Weights of a small transformer language model: 10 layers.
Each number is 200 + 20 x the weight over the matrix's rms, rounded and kept within 0 to 999. Layers, rows and columns count from 0.

# layer 5 attention value, 256x224, rms 0.138, rows 154-165, columns 112-223
164,200,204,237,204,160,208,184,184,190,153,173,219,190,229,214,195,207,222,233,242,196,177,205,187,198,208,196,196,185,180,206,216,219,187,173,195,158,205,206,189,222,238,210,198,204,219,236,193,183,203,208,194,174,208,210,192,179,193,177,223,202,219,211,216,215,211,179,195,180,209,163,233,187,239,214,198,201,183,227,205,211,181,229,210,168,202,215,209,219,210,199,191,204,200,151,215,184,158,186,203,205,223,204,244,178,204,202,190,201,207,180
181,203,195,207,234,167,207,199,220,200,226,213,179,199,175,192,188,232,224,223,182,214,162,226,191,197,229,173,217,203,213,195,202,180,201,193,218,196,196,240,187,189,188,174,210,207,177,199,156,196,232,214,208,211,225,179,176,200,220,220,193,192,194,214,243,191,261,219,217,177,192,210,193,228,178,202,215,194,187,213,168,188,176,189,220,193,210,214,207,195,195,194,202,199,168,208,226,217,202,168,208,196,205,175,234,173,208,191,210,201,164,192
230,209,202,204,201,176,203,181,177,189,191,190,197,206,191,188,181,209,184,206,183,237,231,191,192,160,211,177,202,197,174,191,187,203,192,205,207,228,193,184,210,224,195,188,207,202,191,213,167,199,178,216,187,202,199,204,160,223,199,232,192,179,178,160,228,204,202,224,228,230,211,188,220,188,196,203,189,230,198,199,244,192,197,172,197,207,191,171,191,248,190,220,189,213,221,246,208,206,240,206,191,152,179,184,188,219,166,188,170,198,194,212
224,193,192,164,207,197,183,187,184,191,208,199,227,203,221,218,189,225,200,223,230,230,195,233,169,193,184,208,198,224,219,197,204,196,180,237,206,181,186,216,226,209,201,194,196,191,195,177,202,195,204,225,198,170,185,192,216,240,209,199,166,202,211,186,155,201,232,218,203,184,194,202,231,197,220,191,204,253,146,187,191,208,207,175,178,192,196,158,203,203,212,199,209,218,242,181,181,211,216,175,183,222,218,200,190,194,179,225,204,172,164,201
198,205,195,174,189,202,214,188,197,207,214,223,166,178,242,183,211,208,212,213,191,202,196,176,235,172,182,208,213,241,212,225,214,198,174,203,205,204,211,164,188,176,190,211,204,180,234,197,222,231,195,201,175,184,182,187,153,173,187,213,195,216,182,209,168,203,196,175,205,192,217,190,216,195,194,209,186,196,219,211,211,239,150,216,206,197,193,205,222,226,211,204,197,215,191,190,208,211,196,195,169,216,200,189,210,208,180,212,190,187,206,220
153,233,203,195,154,171,169,170,240,216,205,208,170,190,185,202,187,183,206,180,194,195,215,214,223,173,198,189,217,241,190,219,205,212,214,192,191,162,241,172,211,204,203,189,182,229,187,187,187,203,200,202,203,194,214,175,201,173,220,201,205,225,183,179,208,192,223,196,163,238,219,222,233,172,222,219,196,191,164,206,209,235,173,172,218,174,234,203,176,190,230,201,194,212,204,216,235,210,211,155,227,181,189,165,169,222,212,172,201,217,183,195
188,220,227,188,198,204,182,213,195,200,191,180,184,242,228,184,213,175,205,215,197,187,189,187,217,215,263,235,206,190,202,203,201,179,197,201,182,225,195,213,196,190,186,220,201,186,163,192,192,198,204,209,230,160,208,203,203,194,199,164,186,213,208,186,198,184,193,204,230,190,190,183,201,179,203,219,214,218,194,182,226,194,163,174,207,203,206,185,223,203,221,209,189,185,228,192,227,182,174,203,211,225,168,203,220,197,190,160,195,204,194,198
186,227,208,182,179,179,174,229,194,233,161,221,237,175,189,208,209,228,213,190,202,188,214,212,202,195,152,176,213,211,195,175,211,208,220,194,198,200,207,195,194,184,193,192,237,164,213,216,231,218,179,180,218,199,187,233,204,194,180,232,222,208,176,170,213,206,198,195,196,214,235,183,179,198,157,255,177,203,219,176,211,218,206,213,207,179,196,187,193,196,203,208,224,205,212,197,234,152,195,211,215,204,215,185,188,178,197,171,167,182,207,179
215,198,200,190,225,198,204,191,219,185,218,217,227,212,223,207,202,220,184,217,197,214,170,216,182,180,190,195,203,174,188,174,208,241,233,215,197,188,176,202,205,170,215,229,169,202,177,196,158,209,238,194,223,185,172,205,210,191,198,183,217,203,179,209,238,224,204,186,202,213,205,210,210,214,198,181,185,219,195,187,190,193,178,180,215,217,201,202,201,190,204,216,195,203,242,194,202,187,209,186,223,159,214,221,182,210,210,182,237,211,217,192
218,171,204,178,197,199,220,150,207,184,194,221,195,236,225,210,200,179,150,200,241,200,173,160,211,197,215,206,200,221,183,226,218,200,196,192,206,200,202,200,203,178,201,213,220,196,174,228,189,243,208,234,220,222,203,173,221,177,201,206,233,188,172,168,200,182,170,215,171,161,194,164,168,189,230,168,189,229,179,196,185,225,208,201,232,199,213,207,193,242,197,200,231,240,212,209,200,228,179,198,217,205,194,201,208,194,200,215,206,237,194,209
190,186,207,172,189,213,169,217,182,221,209,183,199,210,197,172,201,204,214,226,226,154,205,181,205,199,210,175,185,193,168,190,176,225,198,184,213,188,222,226,217,175,229,234,214,173,215,225,192,202,213,193,172,173,192,215,233,194,221,170,210,225,192,199,201,196,234,194,213,186,212,225,213,227,206,209,205,183,199,152,216,236,252,208,214,227,224,179,173,202,188,175,226,188,189,184,200,195,193,194,192,176,197,192,229,197,173,193,172,201,201,194
197,187,168,220,196,201,191,183,185,188,186,222,178,206,174,229,197,176,232,193,207,158,191,213,189,162,210,188,210,214,218,208,223,185,223,172,163,193,220,168,213,211,186,182,227,250,205,231,170,202,198,196,211,186,224,241,222,194,202,205,239,182,203,199,200,192,199,191,208,178,194,172,250,227,195,151,215,228,169,208,187,208,208,199,189,192,145,214,167,185,198,197,198,180,209,210,202,202,194,207,191,197,207,212,192,189,176,196,194,205,228,224